{"n_layer": 16, "head_dim": 32, "activation": "tanh_gelu", "positions": "learned", "bias": "all", "parallel_block": false, "init_std_o": 0.0099, "lr_head": 0.00525, "warmup_steps": 200, "schedule": "wsd", "decay_shape": "linear", "final_lr_fraction": 0.02}
Each number is 50 + 10 x the weight over its row's rms, rounded and kept within 0 to 99. Layers, rows and columns count from 0. The size before them is the row's rms in percent of the matrix's.

# layer 10 MLP down (transposed), 1536x384, rms 0.0432, rows 1495-1511, columns 96-191
096:45 47 28 47 30 37 45 51 54 56 41 33 57 52 65 42 67 46 53 43 58 50 60 34 43 56 54 35 35 59 41 65 69 51 36 49 36 35 39 57 50 45 47 43 37 59 46 45 50 47 55 31 50 44 37 71 44 57 63 52 30 56 61 37 33 58 37 37 47 37 64 43 58 47 39 52 35 41 51 48 62 47 43 38 46 44 42 61 65 40 62 44 53 52 51 58
104:49 42 45 42 62 38 53 42 41 54 39 71 64 71 59 53 29 58 51 48 54 40 32 40 35 58 58 35 70 59 67 41 47 47 50 48 34 53 48 54 32 44 80 49 58 29 48 22 67 48 42 45 43 53 47 45 34 61 58 56 44 39 58 50 62 64 36 47 43 41 64 41 37 43 41 44 50 48 44 40 58 39 57 50 54 53 38 38 42 41 49 59 52 51 48 55
103:45 50 52 43 47 65 32 28 56 38 44 51 56 65 49 50 64 46 47 32 50 47 46 61 43 40 50 54 47 39 61 50 59 49 56 55 47 36 55 50 59 51 59 59 49 56 40 57 70 44 38 52 33 46 61 56 54 53 52 31 40 50 51 54 55 58 71 40 37 43 51 54 40 58 66 53 58 49 40 46 61 43 63 16 61 53 44 28 71 38 61 68 37 63 36 60
103:69 60 45 58 40 81 49 78 42 66 63 44 42 32 56 56 61 49 56 45 53 49 45 43 63 39 51 41 55 59 49 50 43 51 38 44 65 47 35 48 46 50 40 44 48 43 52 42 36 50 56 35 53 50 40 66 35 36 79 44 52 51 60 49 61 51 56 54 45 48 50 57 40 52 44 72 52 27 47 41 60 56 45 50 67 43 50 49 48 65 64 46 34 50 51 46
098:68 47 58 47 40 49 40 33 43 62 43 34 69 52 56 43 55 43 57 52 52 43 43 44 64 41 52 44 33 57 47 48 37 57 39 48 60 41 55 48 50 49 70 38 42 48 41 52 52 40 67 51 51 61 44 62 47 63 42 47 42 44 42 51 57 61 50 53 47 47 51 58 39 56 46 49 49 60 61 50 35 52 58 61 30 53 43 57 48 54 51 54 25 52 46 61
114:42 49 32 54 48 66 37 46 44 57 46 40 43 63 42 63 34 59 54 32 57 49 45 35 43 57 52 41 24 78 70 33 49 47 50 50 45 38 29 41 48 32 41 41 39 25 62 47 35 56 56 40 50 60 57 50 53 44 59 36 40 46 51 58 49 47 47 59 53 48 54 61 65 57 50 48 47 59 38 70 25 60 66 54 55 56 50 41 46 47 62 41 52 65 52 42
092:53 64 42 59 45 57 51 42 53 45 51 40 24 69 47 43 48 76 44 43 40 65 41 49 59 38 72 50 40 49 43 58 43 48 65 51 64 58 56 57 48 39 49 26 57 34 59 45 81 34 58 51 51 56 51 43 62 52 54 48 63 56 36 53 63 41 36 69 54 51 45 51 41 42 48 51 48 42 31 48 60 66 53 36 45 48 43 32 58 43 24 52 43 66 54 56
104:39 29 46 49 55 27 52 46 37 47 54 54 45 40 55 59 65 40 57 36 58 35 39 44 38 54 44 29 52 50 49 54 40 48 35 46 52 48 53 49 66 50 38 40 33 60 44 58 48 55 35 59 56 48 54 40 51 58 40 41 52 33 47 42 57 54 52 41 49 23 55 66 41 43 58 57 31 31 49 41 45 51 74 66 65 47 33 42 39 49 62 43 45 43 73 36
104:65 36 46 63 51 56 34 46 55 58 44 37 43 43 58 40 45 49 54 40 36 44 56 45 55 41 34 59 49 56 55 55 33 75 44 38 34 44 34 59 35 51 52 38 37 38 65 42 38 42 42 60 26 61 49 60 33 48 56 49 51 41 54 38 68 40 51 29 45 54 37 38 46 42 46 55 57 32 58 42 42 48 62 44 45 50 56 58 31 39 51 48 49 55 26 43
104:66 35 40 35 42 21 41 53 34 56 51 79 50 36 55 53 44 21 51 49 58 37 45 51 64 33 54 45 38 60 47 39 46 51 33 47 59 55 38 62 62 59 48 59 46 53 46 42 35 25 33 56 49 54 32 44 42 47 45 50 44 51 33 52 53 61 63 54 42 53 84 71 48 65 56 65 46 53 68 60 50 49 44 49 71 50 48 37 52 64 44 57 55 52 50 65
096:43 48 35 42 42 47 44 59 65 55 30 56 37 53 62 43 42 58 42 37 47 32 38 43 44 62 58 41 51 54 37 46 29 38 48 41 43 41 41 40 35 49 35 49 58 57 61 44 41 44 36 30 57 57 47 53 72 41 35 55 59 42 28 48 50 61 65 43 43 34 57 57 30 34 57 53 42 41 49 64 57 70 36 45 55 43 67 52 41 53 46 54 42 42 49 73
107:49 44 35 54 57 50 46 29 39 59 64 43 57 51 58 60 46 46 37 43 55 50 55 40 41 47 40 46 49 43 48 67 45 55 43 54 45 58 35 58 38 43 35 57 47 43 34 44 64 28 76 56 32 50 60 49 46 35 56 48 49 52 37 54 44 55 44 41 49 54 34 43 56 58 52 71 60 38 59 28 46 49 70 46 48 37 53 33 50 50 54 39 75 47 44 42
105:48 40 53 44 37 62 41 56 80 52 60 64 47 40 46 55 42 50 39 54 59 39 56 51 48 53 49 42 55 46 54 52 54 49 49 56 52 47 58 44 57 48 46 52 55 50 33 38 62 49 39 61 39 35 53 51 69 38 43 40 54 67 40 50 39 46 53 87 63 29 46 62 42 45 43 43 55 76 42 32 68 56 37 40 37 37 56 45 57 49 45 40 49 55 63 58
102:36 33 58 33 44 33 53 54 34 36 40 50 35 27 60 45 43 41 56 57 42 47 50 23 60 63 55 61 45 41 43 51 56 39 36 45 46 55 46 49 48 53 35 44 32 36 37 37 58 42 42 51 68 31 46 44 38 39 65 35 54 58 23 28 38 58 25 59 27 58 36 63 57 61 57 63 50 40 61 38 62 57 50 36 51 64 45 65 36 46 27 29 52 47 67 41
096:58 52 48 58 59 49 51 47 49 50 45 53 54 35 41 58 53 60 57 52 46 32 30 55 44 42 46 43 60 33 62 49 57 44 56 50 48 61 42 58 56 48 66 42 49 61 35 48 63 48 38 39 48 45 62 27 53 42 46 54 45 42 63 44 70 47 61 36 31 66 55 52 69 53 36 58 46 46 50 66 49 52 37 60 43 39 41 43 53 55 77 62 47 53 47 54
102:48 36 58 55 60 57 47 60 44 43 30 49 45 56 76 56 59 46 45 50 48 64 34 42 54 48 48 56 45 37 46 38 73 73 50 46 45 54 35 32 54 57 33 58 29 50 43 44 49 51 54 50 59 52 35 58 50 33 44 43 51 41 55 45 56 67 21 38 56 48 58 47 56 48 63 54 51 54 43 35 43 48 40 46 57 49 38 52 57 50 36 32 39 79 55 66
097:47 27 44 55 60 59 37 52 31 41 61 59 44 46 51 43 65 70 36 40 30 40 50 54 59 47 49 64 50 62 56 63 54 44 63 45 47 65 51 51 68 57 54 72 64 58 57 30 58 44 45 49 35 56 42 44 63 54 49 33 48 49 42 53 39 62 43 54 41 55 58 53 35 49 55 47 36 53 69 57 53 49 64 56 50 64 42 31 47 38 46 38 38 51 58 54
# layer 10 MLP up, 1536x384, rms 0.0896, rows 1496-1512, columns 96-191
101:50 48 55 45 52 60 63 47 53 59 59 57 54 43 43 58 42 52 53 56 59 25 40 41 42 54 52 51 58 35 65 60 41 60 31 46 50 45 48 38 68 30 33 50 43 43 51 40 36 48 40 51 59 42 51 54 44 51 59 73 52 52 39 58 61 66 45 56 49 58 58 43 54 37 38 61 50 77 52 44 48 54 63 50 63 56 58 64 47 33 71 54 49 47 49 70
102:47 55 63 68 56 52 56 46 54 42 44 67 49 47 45 42 44 45 77 51 47 38 55 49 62 66 57 72 55 60 48 65 56 56 59 60 51 64 43 41 42 48 29 62 38 58 55 42 66 21 41 53 60 46 48 31 45 43 48 52 55 54 40 37 51 46 62 51 47 54 53 54 45 73 61 48 56 67 48 54 32 41 55 23 58 53 53 33 30 45 65 51 73 48 39 43
101:47 53 65 60 58 38 74 43 37 46 47 56 50 46 33 61 51 46 48 42 34 37 55 49 50 35 51 61 54 59 42 47 44 68 54 52 47 63 56 37 41 53 46 62 48 42 55 48 48 49 51 61 47 42 46 44 52 39 49 55 54 45 57 42 56 40 34 51 49 40 40 29 63 42 63 58 50 55 38 43 59 40 53 40 41 51 43 39 67 56 56 55 40 50 52 70
099:58 69 55 57 54 34 59 66 54 36 39 60 43 61 42 63 49 37 44 60 21 61 31 66 36 46 46 54 54 51 57 62 56 38 70 51 53 45 43 55 50 66 53 53 29 45 54 58 52 68 40 47 31 60 45 44 40 51 51 23 49 57 51 38 54 53 53 49 62 52 43 61 64 50 54 68 54 60 48 49 56 37 53 49 56 59 48 43 48 51 38 72 62 27 45 30
105:44 59 41 61 43 51 53 52 64 37 28 49 42 61 47 61 63 56 38 52 44 56 36 56 36 53 59 44 51 45 56 26 54 48 59 58 56 53 47 51 47 41 52 36 69 46 48 54 47 54 52 70 62 49 40 49 39 44 55 52 52 52 22 58 49 38 54 49 63 58 49 48 61 51 46 49 55 42 50 44 34 61 55 37 59 58 58 40 50 64 44 68 55 51 64 36
097:47 47 54 62 35 48 61 73 29 63 65 59 56 46 46 48 55 48 66 39 66 42 60 45 67 46 41 62 58 45 57 31 59 59 60 64 50 63 49 23 39 52 63 70 57 60 41 47 53 60 71 31 27 63 40 52 31 58 34 53 61 43 58 60 37 46 58 48 58 47 48 50 58 65 61 52 42 50 37 49 58 44 54 45 60 63 48 41 61 41 64 58 60 62 50 42
098:35 58 46 59 55 39 41 58 48 36 44 25 59 49 49 51 51 42 70 38 48 59 48 52 62 61 70 51 48 35 65 44 52 59 45 53 35 42 45 53 57 42 32 51 44 55 55 55 36 65 52 59 47 50 56 53 50 42 51 42 58 38 55 53 62 67 61 30 24 47 53 47 49 44 42 50 39 45 46 62 53 46 46 60 47 51 65 44 47 50 62 60 46 69 50 67
095:42 40 59 49 44 50 45 54 57 75 37 52 60 40 47 52 46 49 55 57 44 28 47 58 58 61 45 43 36 48 39 48 53 44 54 60 45 62 49 38 50 49 49 62 38 44 53 70 78 62 52 60 42 50 45 45 43 59 33 58 41 39 48 49 43 58 40 69 44 68 40 40 37 52 39 55 51 63 67 49 43 58 62 46 49 14 38 45 45 66 50 47 49 52 48 48
101:38 47 56 53 49 45 54 54 56 59 67 29 68 58 33 42 48 45 48 69 53 54 50 46 43 44 59 55 43 53 53 56 57 31 51 53 56 45 48 53 52 57 63 68 33 71 67 30 53 56 42 38 58 51 58 37 45 43 49 52 58 48 48 46 40 46 30 44 64 67 39 53 58 54 47 47 42 50 45 62 49 42 54 38 61 47 67 39 59 49 54 54 40 42 40 54
095:41 54 71 43 57 45 51 59 53 53 39 40 52 58 55 43 46 47 41 54 59 40 78 59 41 56 38 49 52 52 53 75 41 62 54 37 64 43 49 52 66 55 61 63 53 34 59 54 34 48 48 86 41 54 43 51 63 40 56 41 59 66 37 48 46 54 45 38 58 45 46 58 57 46 65 54 61 61 43 42 69 36 69 46 44 59 49 35 43 54 65 46 58 54 56 51
104:62 40 49 45 39 44 55 33 57 58 46 48 75 41 57 47 33 52 50 55 45 57 42 64 53 63 48 59 22 40 52 43 49 22 47 64 40 48 43 52 53 51 61 46 55 54 47 64 50 54 58 44 49 46 49 45 55 55 45 51 53 74 54 62 39 56 42 47 53 39 45 51 39 49 52 25 33 71 35 43 51 58 62 46 51 47 48 66 42 51 56 38 40 59 40 42
102:47 59 58 67 41 47 53 51 42 43 46 61 52 43 55 48 51 65 60 51 59 62 50 68 57 46 45 75 60 47 48 57 48 62 59 54 51 42 56 41 36 63 56 46 67 55 45 42 65 51 52 53 60 60 45 51 43 50 50 66 40 64 40 69 48 46 55 39 33 55 41 45 52 67 55 49 45 59 81 61 39 48 30 75 41 55 64 55 35 58 67 56 43 52 72 41
098:63 56 34 50 53 71 47 66 36 39 57 67 38 59 38 56 55 53 53 34 66 48 41 33 41 64 57 31 51 47 41 48 57 54 41 52 40 51 48 58 42 60 61 49 50 62 65 41 54 54 46 67 62 60 51 34 34 52 34 35 34 46 45 52 49 39 44 59 49 51 66 37 54 52 42 39 56 53 39 30 53 42 55 41 60 50 54 43 59 59 47 63 47 49 60 41
095:53 47 52 19 48 38 53 43 36 48 72 39 50 44 44 62 41 55 59 64 37 44 55 45 51 66 54 60 42 53 49 58 36 35 37 56 60 54 49 45 49 55 44 59 54 52 45 74 47 48 53 69 50 67 42 61 56 51 40 67 36 62 45 56 37 57 52 60 43 65 47 34 58 62 37 41 55 42 52 58 42 47 57 59 51 45 57 42 42 44 57 49 65 54 56 62
099:42 51 56 64 69 46 45 44 52 64 38 48 41 49 48 45 40 45 53 58 26 56 65 53 62 55 55 34 61 79 65 35 42 48 52 45 53 57 75 28 53 51 47 61 53 49 44 62 56 44 30 52 54 45 53 66 51 42 45 40 44 41 52 51 36 47 55 40 41 48 52 47 25 34 40 63 60 56 46 62 51 53 48 58 56 52 49 39 48 51 45 43 73 59 60 60
094:59 58 33 46 46 46 45 54 73 42 50 44 43 57 50 53 53 47 63 52 61 37 67 57 43 40 56 61 59 47 63 55 46 59 46 60 60 61 55 51 33 57 53 55 43 44 57 56 42 66 54 43 56 42 55 74 40 54 75 44 36 40 54 48 49 53 80 48 50 60 62 32 61 61 58 42 49 62 53 66 53 29 46 44 44 52 53 64 62 57 57 51 57 42 65 56
101:34 68 49 47 43 46 41 52 50 43 54 42 49 51 74 32 55 64 50 48 43 38 47 38 49 45 68 30 66 51 60 38 42 45 53 62 59 67 50 57 71 50 44 54 61 23 35 55 62 37 30 55 52 46 50 47 53 57 40 52 43 55 41 64 48 51 43 53 42 41 65 53 67 43 54 60 43 44 48 43 47 54 57 56 81 51 47 30 68 41 70 53 79 59 41 29